Each number is 128 + 24 x the weight over its row's rms, rounded and kept within 0 to 255. Layers, rows and columns count from 0. Numbers have three digits each. The size before them is the row's rms in percent of the matrix's.

# layer 4 MLP gate, 256x96, rms 0.172, rows 194-242, columns 0-95
099:106120138109105102107162133132142122166134118116116098093110132147159127166086149133112162151156116146118177152115102155157148095131138121099172120111163193142142111099122147136131124123108117113104137159134132151137107155137107187117134103174111124167109162123134122151142077106081120112
104:138175171115139098121113122096124114141117147085093094130121106108112091134150134137107149107099136153153150149123128154124090113183108127129133115144106082139099117133115157138117099129151125179079134094119154150138123132176158133127133126121101124085126125155132199163091116121141133162
101:134168118093169123114114146146115138120121145097135103100160113121137086099116143123148122102137171129143118112077135140142139115111104134130114120158104139168095104139095129147150127130159122139144165087130138095148172116096155208159161111133159145137104135095112105139125115159182118150
103:167161106130176134174103112106109096078134140142124123149092117103125105157091144122162186107139097132140166163126124133127147093138117125171110155151097131086125142143141112103124111095132121163097098168143147141140113150103174130146129124135123163120111127104137161124152119122169119168
110:144121121120109113115139124091145118098146132154103097151090096194118115129102116144141118132166109101113165150097111116157110115099098112167173107149103124109134133090146150118148133150138122151135155089133157168137146156120134116113109132151104136175167149146094112141136115056133163108
102:155087096125117133106138146097111121124144128145085103099167115131158108138129135125136120096142106137111140166155103125122083153134097099155121072148096097130139115068112131120110151138097094100089104102122138099155090146133160115144164095130122166112141139152144171125116079117114153143
101:119116131149097119151103089117119138134131131135134103117099114154135122110129138112155104147130138124126130118136137135160153146114113124150125100106140086148142148116134142162159145137140125160104094114115141147084143171114122122151091163088119096138087118100031122146194140065133111125
094:117106144156073141122084129130098093159113138169085110129162117162108167112142135141147146109125131106103108103138154122122133093173071188118135143101132161141155114107117144145137116125138144139139163127117142142101131125114090092119121113086108145129085123180097130126119176140107115129
102:170162152162085136143119137116080113103090097073136096158146145140135121107108151136117157126092121127148152145156156109147120159157134149135123133117117121105111125122109126060144113147139150169122096150110132144101137131134080117112090163133106115080085098153133112129117120147120081135
104:082115158134099124124129144154158158115084133137135129158135130148117122102173146131103124127168102117130138137094098128162118099120076150123152111090108177102143132134100151107165121088131144111130162179134120137168126131104088103067152160097133139117146148112123163120110156119156144136
102:153141113133110126125128127131131141126137149111117134080136183141105158097128166122106167113110161172127159160149126154128135138158097126135138196107165113144137152110107152132112105158133109125110114129179104071112139138180159135184150144121135151131143159112127140099144096160100132141
093:150141144134112120106142151136144066133162119126111172129118126126215123119152077144115105131165138181160139158146127114155160122124118149115161133122122147163121115101139115119101151138121134117154115104117105154156091123119159170153128128090092098160126153102127139138126126097137165164
113:133113109127139121155102173102130103103117112140124132120086140136104117119150175128094112068092077154126119153121146121179164161118162122115134117124077128147072141143086090152127130169152133119116117122114125118164151135146145133131140160099146120163158148121108089132149112174124124142
084:119127086153139099149154087093135190122088111122133080125155136108122109123128104141098145134140161128130161127132161116151139100112143108126164131135116084144136127083096105122139119093071158109117093123124083159164096149125153153134128142148110106163116119136163154141137130121143096174
089:165145126142154076152122142107083131117154118137136114108085093129136112147169159101130109135087097125160141155127088108122129126109165119133133152159152122170087169166126135134131147155106135145086138124111181076110097156103127112145144147135133134169133168098125117126124101142128132088
108:108089161161159152189137116154131088125127137178154102153134139110138131140125127130124124108124156121142133117139113085164107142149146138146137168150103141087089146140115121160100170143137091132165132117153133153117146155084133145135153100137171143148161141100134109181147115136091087140
090:098110165119121139117111169133163119095110109177139134137133152100118139159093119106140163104168079135103115129147136151146131136105121125139126108105094119106146117124126155149155115160125084133129130127082162120131107079143105081129149085087129129184123090087153141086129104125101142127
090:159136112133098144180130137132113110133123122141102133093113109111112087136108139072160152135120087128125107146152132142117079148057140136168120137084130154149152154139139117137127102109074109134125147105129127126072100111120115157118102136107125070125135152164118105138089133145102155129
099:126144117116128084143140124123102120140145174099104129079149093134089139141142147112115117131097146176155151119156116143144136099134139091149100171112115140148147156102104128110121094165095114112114114157075142166196159125178165120138134131153134124140183132117128132121100118111120117145
107:129074142162127109112144112114088138144100163156131107171109141127134133129141110086107139160130150147120112121080100092143102186127164140148106136198116134124134145124139149103116105105154113136132127167172176149098134130153099110132126150116127165139121133163079116131141135139092111138
108:128072156094153107159096128090124102092116143128104085164095087136142098101113127136117161115137106088112100140122130146117105140130126111139138156136129178127108126090182177132174114126152119119121146125100121116124134110137155121156104127141151118149120119151091110146165144074119132175
111:139096144121119096131126138140145146162087098154151113139158153112087122179082132121134109136085156161157091117128166131132121137130136146101125142142087097152123095154125119149131136113164160149069080123152123112104108099130134169082101114149157125115098160149111126112167160129122133131
094:145133101138112105115133129149123122111129131075107179107128149111136084091157141143108161114145107089123153170110137145135081097148116164104142121106130167175144136108119129114109143115117115084126154160173114086165116139156144134159104152097068137157078135126126139124130125113107137142
095:156117135087074178095106124147134089132145127122162120123133146112089110117095148136125149169122127109195147134109137119112116152126105071103104094157148148161124135130105102119174137124133136101137131157107142084157127120120139138141109119151091136108142111159105165110094131166095140150
093:119092102117117134146135130179119124122118090096126125119120139113139126122120124123088165143120157146164114133129144110109165112123058125062085125143146112150105131122145109121130109178085113122126102149130079121178102133128143145129113133124101147184101155127104158123074143127116165137
104:123117108223102121158158130080154138151121114151144115129148116143136132100142119125175117094126106089132139106154115118148113141165120110132147139146076115134118183102144110100178107149097101161132135112154090140153125130116137128144137112143112156158122116139098123132138154086123139170
094:144148128085155136132136154097115104131124124092100125170150167126124142127157154119119142149116143106193132111120161156171159119141132110137137129157102138108141102149152102121106172140111080093167150139130138101141125088131169136135127101175148096120147178103102154130089120151133093133
105:144098104127132096152126110124138150116134101104093082153150125126137067095146080117134156121176126162113116139179147163142111111152109124119149146154133131114149123117122125107167118123095082133078114149091116120168094153152137130139102117153159137123095122103148150124107172132172155125
105:184146122089101147130081121151099106149088078112118141156115135092147138163112143141112134144138109099146084124094132125100106120132107122103128110113094116132108108139152132103177133144147160156115113158092147136127114103106096130096100150064118140138101158147118168123105137157114150153
098:124189136147123101150101102145131140097091090128116122130152188124139108078128151118103123078142135103157101119109191152127175085129097144144143101094119124124101125144121117125161134153137123149140131163137149132093147103126137120102103183126167115119094118147112127103103136141114131110
096:132076170118126124146160093135158153086122095125123130124141160121164137132166135124100164095181117155057106137141167140162136149150071160139119119105146149139120134121123157159147145130119169123128116156120138103108118138122087128105145128121088090128143115143123121129091099156125101108
089:141141138110130101127068163138072149151090148158093135153117148178122115145150157127107091164107139092126118116107154136145101110140134084117135124134166134130152117126150133149122100137127160130134146136159115141164149108158147169105148140083145144115141117123139094183108140113185122155
089:142114131090118143145135132132149151123129100145098141147131147176164141088115105132114148154153137104138104109142140141154169117110105153093139109119100134131131150116120099118109113097149138142135176191184073138129139115141082105191154151127153129130121134150124131143058101122129125110
100:139133165075150097164106127106135127156086119156137120150107105133089111129103138138076137130152158102119114156124104135151129151155112146076169098136114123138098145132143159100128146151127116114095173155178135093160161151142147111134133092136158114089141133124126178149122129158136161135
111:163135128140095157113125104096103125145131133127097133117183129163169112140188098102101121106137158115109162140145104088122118122147062138120134162133090121105119141123106155105137106151147122126110132169111130087169109092158127118120141156086128172086110095116125142118132112147119144153
107:119158125161179128178122145151096129165148144160113101163138159123103145113145116089116096127143126101110166140147106152137193120140136168100142122101083113094109159112140117143137147130140133132096121115138184125113144113109144132136116131098129131126134124134126084139156082143183099164
091:132163116147109100130163134108147157106096142121127142157187131105101120127095127138111141161180107102124107131119126144120166133086122110131158095131158124162149157162136117166142122149123181147098090130111120122112145132134097159107115132102136134160121111109172092144167102140085179114
108:125121122123136115089176089110137126172130101166123101144125093127187156143190131134087149171131136114181146128113110139129112167128089164090123107140171148169102113153102136152111145122123145108093121124110117078136148137147116116150121145128157135151118145104094132144129126125113144094
101:140137133124135140128129111102082098117139121142110146105110088122088145121140127097133163082108113109136183183123106120161132128111090119147167131127141083106108145149132121111139147148064112120111133117099137144158120103122079102133128077125130122145135078130172112115145077103124163127
099:164113115098079171084130171078181136118093122161114101123142119138156116164145112133127101103139143099129122114113105113164139144143111135146164135099100089133137080197157140117097133127135125098116114116139104149153137119149136151128115126145152132084113169125165125108114138160129137144
103:129152146135136107142154128168119174093096135127163112179112130149158141100129118089147096108106104098113163133122143091156121139088130151150140133146090105091122127155168131141132153126129135137125129082129142154108087136167121111116116124111144155141133198112098135160101127103133077163
096:146143118095102106088127130110122099120141135132134114094148113143132156095148118142116182072135128115110127138132077157147152150123077162136097129115126149139112151144113128112110118128109077186094169115107107135125166159065146110139111107106130133146112098085130106157137125097100142129
102:071122092141142155168113103146163163150167155143122108101107145115159113116138128142109148113134142123139151114091101108176154167094138109140131132112142148113084187091125107136148146099108102151098146154124145132122175144118107138096115127121093120148160116139125110100164102162105143156
090:155117141112157178133119117128154162112116142117130157140132159104100140109141097134138098119166140127152117140150118154146180143093105173140161150114137144177139134139139111166152083108132127089120205116150123132170103139146122137067129103123119141136105085143106129159133120157133147136
095:078109145117122141136109144124101157133117157122144117162162169117134148168138164141094129069144094122151138078113143084152123121138126107125163096130128122133136171135135123136113129119133163153151108126141148130151133138124187137121179146103125148063109126159106118092125102077150131131
117:148125158093150067147098137127074173135141132133124106112141134151139129140148151120094132114114146144141164140115133087151104161108104120078122116124102081126115147130111138153105135100090120130093158092151133143152137159176126143133091111125145139100126079109101131173166095105138112145
099:119104096136129143169193184172089134119134114130139110121117103092131102096145094134135105141104118100092126110132106128162121104125105116156134125106130151169077125148149147158161133141157112116147149111155079141155143124189151120157105166147142129088109135123127155155112129111129128138
095:160149170130119140170096152128153112153111177127118185112124132113123150129135119102133128086100147138162118160148117152156151141137161119167124156181125111129161180136129123128123133116111096136092103121178133122165162171130152147151133164124137126128155130127160147153161098129108112173
106:094113135103137154099132108165056095144133076145125120140077132096121116093145155091160134103142117093122112116151163128138179103125129138116144093101101114110171134153099125155110144105124082128143122105131118125122131101138161138128122123137109158155103131134127112092100100093124095089
# layer 4 MLP up, 256x96, rms 0.161, rows 194-241, columns 0-95
105:147138140134185119156101143121090151139107126152167116159158138126168138151123092179136098115099132081144105118125129127136149151142143121150107106150132092161111136124147139138098165119133114115131122141154086099099124073120140120112103120097143153102099086136112168175129166117085149112
098:154116121123109112108161103167140149121139147135108152169137088148144136131089147112142111172118113128110118112170088169131138134096135141154138138125128152096126127099142186131125148130107135104137120139115108061131150159124160147144112107166146156186109145128148102146139145146091065140
095:159155089144088166138120114091176174131117132128092107177122121100087141105135149109128152087154125110145118121158148133154134112091127095191112126134110101130144125116141116126114084154081104130135145118118130129195137143127133155132145093110110166166138087127129130130107129150121128146
096:124117109122112106141097126169104116130118149105125118072164116097160136155147145123119172095107120149142151150126184169106131188095149102128143133141158168121120135123181151119139141142120118084156132124118167109116114176121159142137136189140145135158103134115107149135144136151095133141
100:154072100126141132133159122121154137104135108137119124141130097147129079131114127152116149104161077138095130127126098122136152139123129116145139107133122129090150097127174122155125127105095137107185165090121131118154123171159104095126123140143123185144113166129166097147110126066174125140
097:155114135084138142133126087082121155141104095071098089173093136106152146153148120107142111122134085128072129122113108114136129133130165146163161095134134128129167133104165127163150138138164161154123165100148101143131139123146120121179151121159151100150138122112108146122113141145102157132
106:131086147146098114133069097152102140128129119129133137146177150104123132110142117166100118113101128157122143104185130157144136141115130167114116134138110134139126130143141146084164165126114065132145109131141136118123098128113162070125172109090113136156137146125136096186131126120124177100
095:176128160090124103138169131131104113182125113133154155122120120107158125116141146087111124101112194108119104110089153086135148084121172156134125130163119078088112176117133116115130110130130130139151117153123156108137134122144159108124128176133135108129174105111163118136102124133088123123
100:113085150114120162130139169124107121170128152105123123133134115122121105134128129148065118081176146126099138169136104100147114137146100124133096109119133103114174128102112131143149119162167109149177107132125162110121108164098103150112108137120110188107134154081071111138141119135115141137
109:097145145116117150118123117106111138103162137124144112153160148152132146133129109104074096094142161113166146091104133148135099141112103100115081133110133134089181174115075143169158103100142129110143131135119141153144168113104104113120124142071141125115105164094148102139140122121174127128
099:136145136152129141085098141129143158113139105089155167105106206145111138165105137100094165114134113152123117108112091117120126121120075104129114156133126142152126136096137170162093095138161125128145162137139130118148146175168149133162129083138132135098095155135151148114156130157145144125
086:123128172157172088110148132139083112127149095135130126153155143106140118133126136170080126118133109135127137109146112117082152128158088106118121142105153101133094115126118099095146109151170175117189142101112103178170093138110123114141147159127106109118109122123136184143113130128112130162
108:167177163119164109175143160083120138177097123114123124138119078075147098145156103104103121151164101127128116122088131105138142143119134125129101128153098069103143159095109134141137105140103107131113126147105134155136128127116134109089132151129099155119107138123113133120084152167170130133
091:128115111139112144123180116101147113077091142142142168105134127111147086147130173158182150136143100101140124097107096137105108134094125138120129137148107090088106126129145098118109079127132126109125132128123144123160148157160158137092090149118132144090120124112142154052140141112117148098
090:124123147138123099115118146077105074165096113105117107137140137141139084151090138165119132102135124154161156114153130128129127114100130111172141148126150137168135142126091165088116151166136064113095117131100102140121145129116100106163134109103145150160116128138109138189089108102135152128
105:088156101152130113135171130106109101113143152120120150141133158092158120135141165122098151074127170125183127111092125145100145110148120157166122120141123118132159185129133097127126157118096118159115129133119150156146147099096122117121087085087137139148163146101130098120131093160143087134
092:093126171143137101182101116163159082115146119130138116125127137142133089108163181143150115119129106141134122135122124127130179111110137096075115073118134150121132084116127163142118118109138135160149141126113158182120145152121109170166158117117169134180148138143117136112108157144109128112
094:122114117098117195104094141144127125136079152155124133102146126117072162133118132132157119147164111160139123092148114130120164122124171160155170129113090100093142119099146160152116129109092125093160130130158157093125071147142127164116129126134138113114116130116170113095099097130126118110
092:170118107128138106129123113178148165122142115111150146095144137151122118122134129125098147138153123127127143105157070111143131146118121128108113188132130114130121097148166146102120136112108129078137137168161126125140131187150138123124140164155133132157130116104109151108074128140043154167
101:127115133156146095134124082100094150166139092103128148099112142153166142144131138128133133114098087138171134144145142123129181107153110095151149084068112137151172148122115160123142147107166144101107092160098132136112166155116140151102130128121157114158102148138130094143115164128133135091
103:130126140088117085131053101087142122090151163109120144141147100128095110116131150100135151117135153140174134153186175166123116114141120102173107141154132118128113125112142141093139126117126123173128146097112128162079162144132102103164154145120108125133135130136147140109125111075128110132
102:159118136157131179101169105097136103131128139122118101111133133150132121143168131083150062188120111155115123122143094098146103162087077124116096081132153129146139141128100120126100102115115146116169129151111061095124128114118130104117131124145164127120125133107151153137100119109145117120
095:081142100114164124159101111097135078149134138120141113104130145162093113136141108153113157119088114109161128135138087065095155102109133114161154125097119119139121139090137143153125139118108115169132163110092134140061131101156119114107139099146114099158151130136114132127130086112109106091
095:131118156135125104130117144106137112096162123103117074151093149135109140166102174118149148151106145148111133114142112118098105134136090132140102112126139119178125126147126150127049137127089158144118158140089111114149125141112129175159119124145200135156115134140131156116113135136165093089
095:120154133146149158134123116140130122163120135098119136135089116129093109180104100078159116095120081126113114190119122160136120162177141105160179138107090157109136143100150139124162155109157079151128137132129119116141129139083064120132109116119138113154145144126133098139113140121100126136
108:140125138128085110099124113097112099110154127148167158137148114112157144127148143138131085113108148096182143118095161136145126103164147101116154124158148156131117112130084148120152139122114128147129126137104160144130168152121107144176083128138096143106112140115134118121150079081181161181
091:137135094135123129137115165100100088104136141118135096084139113124154125138126109157094142105120090094102154136130178131192110128115114172169098131133164180112116131115100115098133148141121082126120165141113103091114134164151154153108094109132129106099107110123140129088150113134163121101
101:154114116095114136165127141102140156115112131121094149092125133117112136153154107126152125165165150110115081133141103129135087119112122080115178053183119135095153092173111099118132111120143176110126129123132088134121152147106121120124138117133135154145149113098123138126066143151119137147
100:137126097133142118146128103144163155125144117129093168126120149110098133130131117101103115129132112103131117162118147177087102194127130115165126132112113128151126139140137105173147169147056100131108136169113116100145147126137099171136127095117151177176096132150128138153121172105136146127
101:152111095111165135111116138148141108116148166176096135129121142107108109102099123107083124153134115151112151168149104090126126111125146141125189127108161143162134120100138094119099110123110104145082157124083081130129144149095091119142092128156105130084161173111150111156124118114109135138
099:126136096133104129111152134109145195094100140136155092120177128089123151120147136126118134094124082139088105171098142165128090114124097171134126099122161144171097119098096166139115162132142116093107120101125093141127093143120115156147163113146123098145108159168128119119115129141131105113
083:149090135110128150184119157115162123144120146126116069115114165115131141120136145121135122109129141168118154136114110150114154141131110134155146115113082153115127108178104133115148127149105132154159126161145163120096085225120144132106114136119111093156102100147096136148117134099160140126
098:150152150119150112106162095163118062137137160143157100099133118119135137130091116158136080115084131102126161135124131135104114159123154116155129130106135094126095145175158140117149153082106139137108100109102108091087137143105121140107081096138096112147115116100155160129117124169107122154
109:141120118156135119128145105139147157158105114117107093136109105135141128130164157119141139169127125128148081163131152122104174116136110090104105098109095122132130105147137171067139098101107117079133135183088120119138120125146137133120136104096158134097083078120156179094098138122135139121
100:101097075110127131126121069128146143136125138165115131178107111137144099115105153133166113150172114103159159111105128116103134103140104105105142090106096114128121144130159117164139105069127103149134132119142110137131136156156098128126068109127130173162113120122174137086160122138128151111
102:156156096140134178154135172170129153132145178105135100157127140124089127135144131117083155156123166135132132130100127145130094134093123125095081140136108117107112171134118152152111115105144182140107110132119139108138139145150143159155141159150105145128080161059134107123107114116125144098
084:125157132136167148138139190097132157143150131178118117150158124136178121137105110123113155133147175136105139152150167103141117119119151097127113123092146116138128126164075103123121127133095133127095134143146064132131102107129103128114111146101118175084105143186103109108119111133156157129
103:083115172104139140108140147128075126147136152119146123129144137159092118149158118137137124083078140114126136135099143129099128104136112121094121074079123145154125087103140170071122137134167148173126129131161126109124136113122143092128152133090094129126122099093131156148097147110104161153
105:128113094125125110132184083098082121109112104139141137153151089142135096144129164093150152149140090149113150148125101156121148101103137121151167131133141130101136158146129102138145113120099079099109123130135126108100081136141127143134111088152170127194151119134145116147165154120176140113
101:131115141124167103185095148124108077086115088105129131127128199109174127169071103116084135114157152163080135124166156109120108166176159129097120105118137117119108128096133136145105136128147126136140122129152128137114117150160130118102132141113127113091143127112096133137134123155143125129
102:148099092116123143166095129106113105162167136126108082125061095136103119160146086130113136112126139108113094108139095145159121168153149164085161155113126073128132104149135140106123114157138131128098153122175133093125165084159129103130129136101103123128134142127121121135105120128154160103
104:112100167155123145142160141142110147106142150129140127129130097119092172110082154118152135143126104144119124141145087147084131130084112131148086089120125165191110133126164149132076130141090156117113114132128109097092116139138128105128110181076115131150098138089114136138131152134124145088
109:090107166102120149120161130117108156143110125111190131103151164130129146109125114143082135135146145117140156130124137128118168183103138131161117122074071123120157169151174106092155135119140087128097121153115107165131146135110098140151133155142103145144122084107144156111115114139115124093
094:147142137114146156151136136130122158158136110112127122115130123111167164133151121124133158132117164098150061099119130091112113152110106113108108148153125125134147093135132148170114147164142130185093111176147132132166136076123089125120139175113145102115105125107105185095094133153094130120
091:120122153119146105152095151103110102122150161088121145140136072149144099132143078132143142115113133130144142160179087112117165077147153138128172110119102116150114133097134128158148155072171089140106088109102153126085142125115125127103114152108148104126110116112117154116136087118124111152
121:115113166105122106121119154137106151129117157134142129059120137138141115139140110116123153100101131134150159127140165095133087114148113104138093118113079132155115144138097097146115142131084125135123190157135145145112116157133136139120096167125119137084121108135172147145219122115146113154
097:102127099095125142118140162137132065088101095131074094126120160102139103134105145106153080136108113136098109085123138110118112102142153117170122113097134088138132109119129159153133145109122128126150115112132128130129067117192152112155155118138117104123156124134173148116135138137177133102
095:092100150115125139134147135127101140155144130173115141094127100168126131143106101146166142112115129112164111071087140158157139086155148149136140111087109133144124113159134130139106150128135123125107134136151136150152150133159135160139097174128130076127109179105069082135161148113142116094
# layer 4 MLP down (transposed), 256x96, rms 0.15, rows 194-241, columns 0-95
098:118090123112085156093133080145176127128134165129090137162104138121140119095110145083137128129168153135112142165174106109121074106114117149112095134125083112102141106160149149115130103140116117171116159148075165074132146138120153129150138112141128118158135140145111106111120122127131119163
098:113170109141107128126120111172146097111121095158112120129139166122131127149150137155116102152120161128104146138113128131155140127085122121146128115116136162145150156130106102123109118094100134061133126168147125037139143135109085137155134140090123145173100154120126121111163114138128126069
103:107141172148146120115096089121191077132143120161102117117130143115114145137150164092128133131130104097115179109134081151079158136141162140123104116138149143120137137096157099121098108138115152115065119132126136125091126153142134101118146142072136153134137118143105167117164126136168122116
097:123135139131117127090094140162162169137154115106153106100191106126135145102156116110139099140154167111112131158107153151106126136144153115132157130134127105113152135070147143108128136110097112125168111085098106171125157087136119091111111091088137149123148155142120137162134164149079123123
096:143184140149104127114132137093127106138143133137142126134130137157124144094121163098149125122094126133153132131100131113110154111122149123130143117129154109154131167119115167107137163153133082112069137180125087234134111099084139162125112144121137106143158113149112146117136140139146122118
099:149118132109120109118111158163164138127101173088179158108166108153117123118115106127105114175143143140108128111109159134133135146125129093099161123157092138099144137124114129173135179134104060117157130183156174112125140134121139145112107146135152118181118107153121144154131127121160113137
103:104120121110129133127152123156164100142157103130129104104162147137161091139101141105133137140126150093113059138111123111111178125132132102154158102130148145105106121133143081103102115147148135114118123155103137089129147109121143170142073143151131132074135146149173142115128167159125067117
098:126141132143124105112092111123095104095113091154131091163095187154114115122150148162129133121145120141128140135121141134137149095169100134160125142096106116157122117155169139109120129123185168111121149132137144152068172095101113135133108132139151139112112122170053120155145138128127142102
101:081124138103140104104113122142152167095158168121062107115116126132138129095112171118137161098133098175157110143130162117131117099121138131102138121103100154126114153142131127145143137155127090136126099145167144057103134112092083119131108125105110140124144109099116147153097090117144162112
105:129111125128121101134092154134178147128132128129114169142125147100140115148108154110127086151144092122133109095104115145089129104097173137073158128132151125098109141110081112096135104119102152109094136136093121180125119125130095087097086093121117141086130138161158150098158144138153117104
092:136140175082130098118112164179132167128162134115179141145146109110090134126143127140143131103121111111091124108135156160118137159136157150144121143122146086114178124166145148137130150103175121111163143137111100157124116072128119140148167124112146103126173137116081114138133153150109119164
097:172153142174129122137080142120153092149143071131147154153136109135136117133150120124131129130147137155174126151162143092117130141130142126100167147130098146164165086116122144130116134131128134144182136101138147212153087109115130120122099126157140123166129118099169137143130132103167121137
105:127072133100062139125093134117137153114136119166132112108133145155102139118101173130163123096128108148168118162143136140095147117097126129142118132110115101099103107143138118119150128121178190125173131128090109086132155102141121122116088125083149106120083136119117113161111112160141106126
085:123122150132138114165165121132109136180101121116100071145113117153152139141118124137132107106082105185121104125135095109157124116146159135109131118087122131154086125172124139109169160124122134137130145149089103111063143133144157118134110132100153153154145192160133138105129104134094128120
091:114120090131079125165131119153131123127098110148133172125130164095078094134117160102127132132164141155097119100136131143134158126154153169162161135177147131187086160112134103142117181114120115089143132107117133096085129121142146142104114126132119143123118108152132163175128107126118163143
105:186094154122155134141156112117095119124151154178123145148133098135163137121138141130152131147137125120107189112099139136087118103143143165110142143114142128117156136136128172113070117124143132114149114140132163191144105172090114102097141093133114169163123111114114134162140119129115132084
097:095117147111090166154129169168098134153094131136051164116100126154123152102110133105119148112110097154130163138119122125125068102141165139105117133153095097093158115093115128110086148119099096103122143141144145137137125122095146119117111146145153156138131154181119146121126098109139125122
093:150168121107130118098161133146106142139148138125168120088136105113157084105115112148117141101143159066113075124099105117154117136130103090137104136119118142112147133100105144127118099138138121154137099074104116219107084127132112145134156126142128135107103145128084101123116109111145114132
098:138147117160124095119148141145092178136129101126151134134116152138125113124127108163131107116153145171090107153101116127096084119154150102128179144124147123106149106159091120123146125155141115119101139162174149058168137072122120149129140094124105127120076138121113142135135112107116086100
100:142117136084119114097110129170160145118169109111066103119128148115141161114165192114108098102134114111133125075112103126122138135093160170138157136159101151123124141132131102126144115141149138129165146162094109154103104108120087122121142126110084094081130110102117129115160128150132144152
101:107165100162108118127138101127100179132109109136175166139114139211158121114123153159153088133141086133098183131076124096104120119132149159103126087140151102124129094126098137121133156132135125112159117148164113158138134130132142135097095099135101137135143137119131113123105117165118136151
105:139117142080105095144158116114140145120164107103131124115093115117106171149108142147120135144138127161124117123121127092133137119180177119136138110090116137174105123139167155147135143107140124099102082050143132146118150135108134150107129110105098154112101171174121138117097114140092171132
096:137114152085151127118076153147078073077141105119137107162132110088119137126097107134162118129130169124119128172163126147151090117130146123112133149163170127133122107134117132121133120142115148160113150129115139208145128150129140200116097138168110115112116147131147121118122129129131112111
097:114141135117110144115130133139102078160124100165182126097108124160110094091117159113130120165083102111180123081146142145154166118092119143106129153131161116098098114128109107114151108099152125133104113178085114182140141125143110128160108145120119132100131125134128127113151110143139070132
098:151117141145137142094156153123137108091086164127128125126136106108160113074135141176136133130160126109114165110108132138120130139145136109105107155134071125160128117110148129119160159101117119134110126141118119025123140145136202115133161124142128143124149134133169131148085130135112116137
109:109161130125147161097125131115116143160161136161111127093113124132135146140065097111120174125139122162072156095157139139087117114099111188124101069109129150110128138156112138140137115134116161097131126128139120109129094139128149068130165105136129127143105119146102134129104113128074100105
097:133102185121142112076112137137125131126130132135192161134150094128153119138137146142110184097114130113121096099130124169086150110141170114078121119129122154103104147127123164121159114116108089105118115141138150156120146131130133138140159051135181131160122127143122097095123132111147119122
101:166144138111128145110155151137135151127093117139146087121128114128152127110118108084123137125112129144120168112159191103140171129144152130124146146137192132157082136164133105107112128147145091116124151063097199126133144139128124150117092133136143164143158125139151092123156126103121110148
104:111124146186117142119138126096155101119132127156193129117086100113136081143159164092157132131098132126124114116133137145100150158089121155131129139155097112096115099145127133139173154103107165128103130134121147122086139158132161143138137084113124174123114118173101101087149128089121148144
095:128106173117167125147121111149137123141096131147122090132137119104130111109126104121110143165130139135086128136130063120155152119141119179152145145120122137172127121113112092080128122098144134162126135101094143202131155115175129098121095093113088169157130138135123139126110115158077129127
100:137118114129179080126173120159125127113135119124121159103105131099093097123091116127145080163097088169123143095140136141137100148122126122110115160154125126107143154135159108127117122161110148144130109112087124144174109129129129075176110106153120141164126081135159135107166157149121140169
090:140127110085143121134139086060128139172168109114116108121090124146107161112129138096176154112164165116130144118136122117088119065114126129123108098126114137129110130181093134126101133124153159132099124122133191124144123137151156082110108126151122132124123168155118163154122124106117141147
094:153174146138145124132118099125117107122154108115074148160126149115117093119100160124181109158167144160149149144132085149134119132159116124090157117087072177146104153151141143126122140129113113157091131097141102124131164107097139108131096114141123165109145106135117151167125125140086113098
103:118119141097144166166161129115185127097119129130169171134142083147087108084109104131121191143119132151114159101112131107129150135152106145146132156105197125099153133150114137093125181126115133130139104132125167121135143155119151122137097174136125081115130137114128139153142112107103130134
104:132136124129137114185151105150154163113144166123129172135096141164155143140133117115122098145149117108111133121137130138160137090126143104144128084144114117101117151109153132114137134095062132112135112105126110217137124112107119120106094129127108106139147115094185100087146166137095139128
102:130151090105104121110106102128154111104152142139145118108148096158117123176131121122137094103153174119145125126119140140160108105156154127114112057130130121135122115165127093134144140102157097156172125136109139079157132106156078129138160141121176105120137138142141118134076108144131070155
087:149173124172101138156155161175150147136122081090138150104117149111153108139149126121130106148128123101159163121130145125148130134107162134152172091119147081120104106136165096175128166141116099108089137128119173094104168117132108114144082111107131096122122105147151117121121135098103136136
103:160130162122108126142131115122140105116130135129121106114131105072158141118095155139141121139072101131109135164111079150123146151135096167133136170149137127106072184129148136159132126149145102124123137137097165136124107082101103128113116121166147188174134138117137127138151168102099111151
097:162157109108163115109147150160157155112112120094113145117141098115118101122133114099133181136122163143081165121125127154110134161121125141116138112115171170131134160111140120119077112068092117131161103110110126130114098130125077177137119152155146126140118083102163137155157119109108149138
106:129125124156119147102114148124159105104132141152152064129096103075120118120130120148125150108177118100138127167137121152123161131146112159148119145102133133141133095166149125145143149147083098114138144136127118184117121131087160137128182167182145164139133139178136106147105097128148155134
101:143150131070139109151172131131145029138152132124117124132105137131150153119100117141110113124117121156135142112137144144147113134119109132151115110174120140129118164126171114127142130116152150181107152157139129069132173110143138117086130143116150096132121140135096082157115130128104146080
104:112137128111110125170143115169123142095127129109080064115120170136158098157103122094141107149140143093121089071133149140134139145147142130127174113107127081084132148091099110126170147108151102140162162132145139162147099109129149108116118129170125098131144108157133138131129096106135142150
112:119148114129161120145128124110142030138097152120068152123100094153102111123143129124146146123102100155094126128111092128154114114170108117107166155152154111125154088162098139137118093137134145118155123129113130111114087117084141117124124102102146123101084152152120138136107122107092121148
091:125136118147130083118120123128111125145138143162102120120137155173137137128138147147124125183098124101139104148133096138115184105114147110122118083153141165138130153136142135052118168116093161147093208129125133151147161154113129137136086099125156146117142157151139129117148127103103144112
098:130146120109133117111129131091164142128105120094105112104164170169136101130078139141135118094110068092144114150112137127128127197117134117099117128139142135080140147112137134137101174147121118145184162139162083145107151158104151127140131122128111134117107119127163148089128135085162112115
106:140078141118136133120117125109078212169145148113112113123154149143119149133145132124125165090143120147151167158105132117096120127084113143100130137155109123109130135128133158121105132141146090147148118088153139230131113124127152105144105117110117118140107129139127140138104092099130131118
092:152082112107102124165148188149117152153158150185128134134086094135168112159151130085168161131120114118125125157145077100133156134134125134150140118129150151159125134132133102141119127143093128112168132104171102168174174139096128117134114152131141111113131161142102104128134110120157144123
103:082119110114166108077131118168123176107126115153137104130144110125137110113118132130092115118153151118129148081113140148096094078119104134077129118131108149113157102116124105108076121169145152126117151155092117117088094116133104114123111060141138192117124124131098139129126119145131136129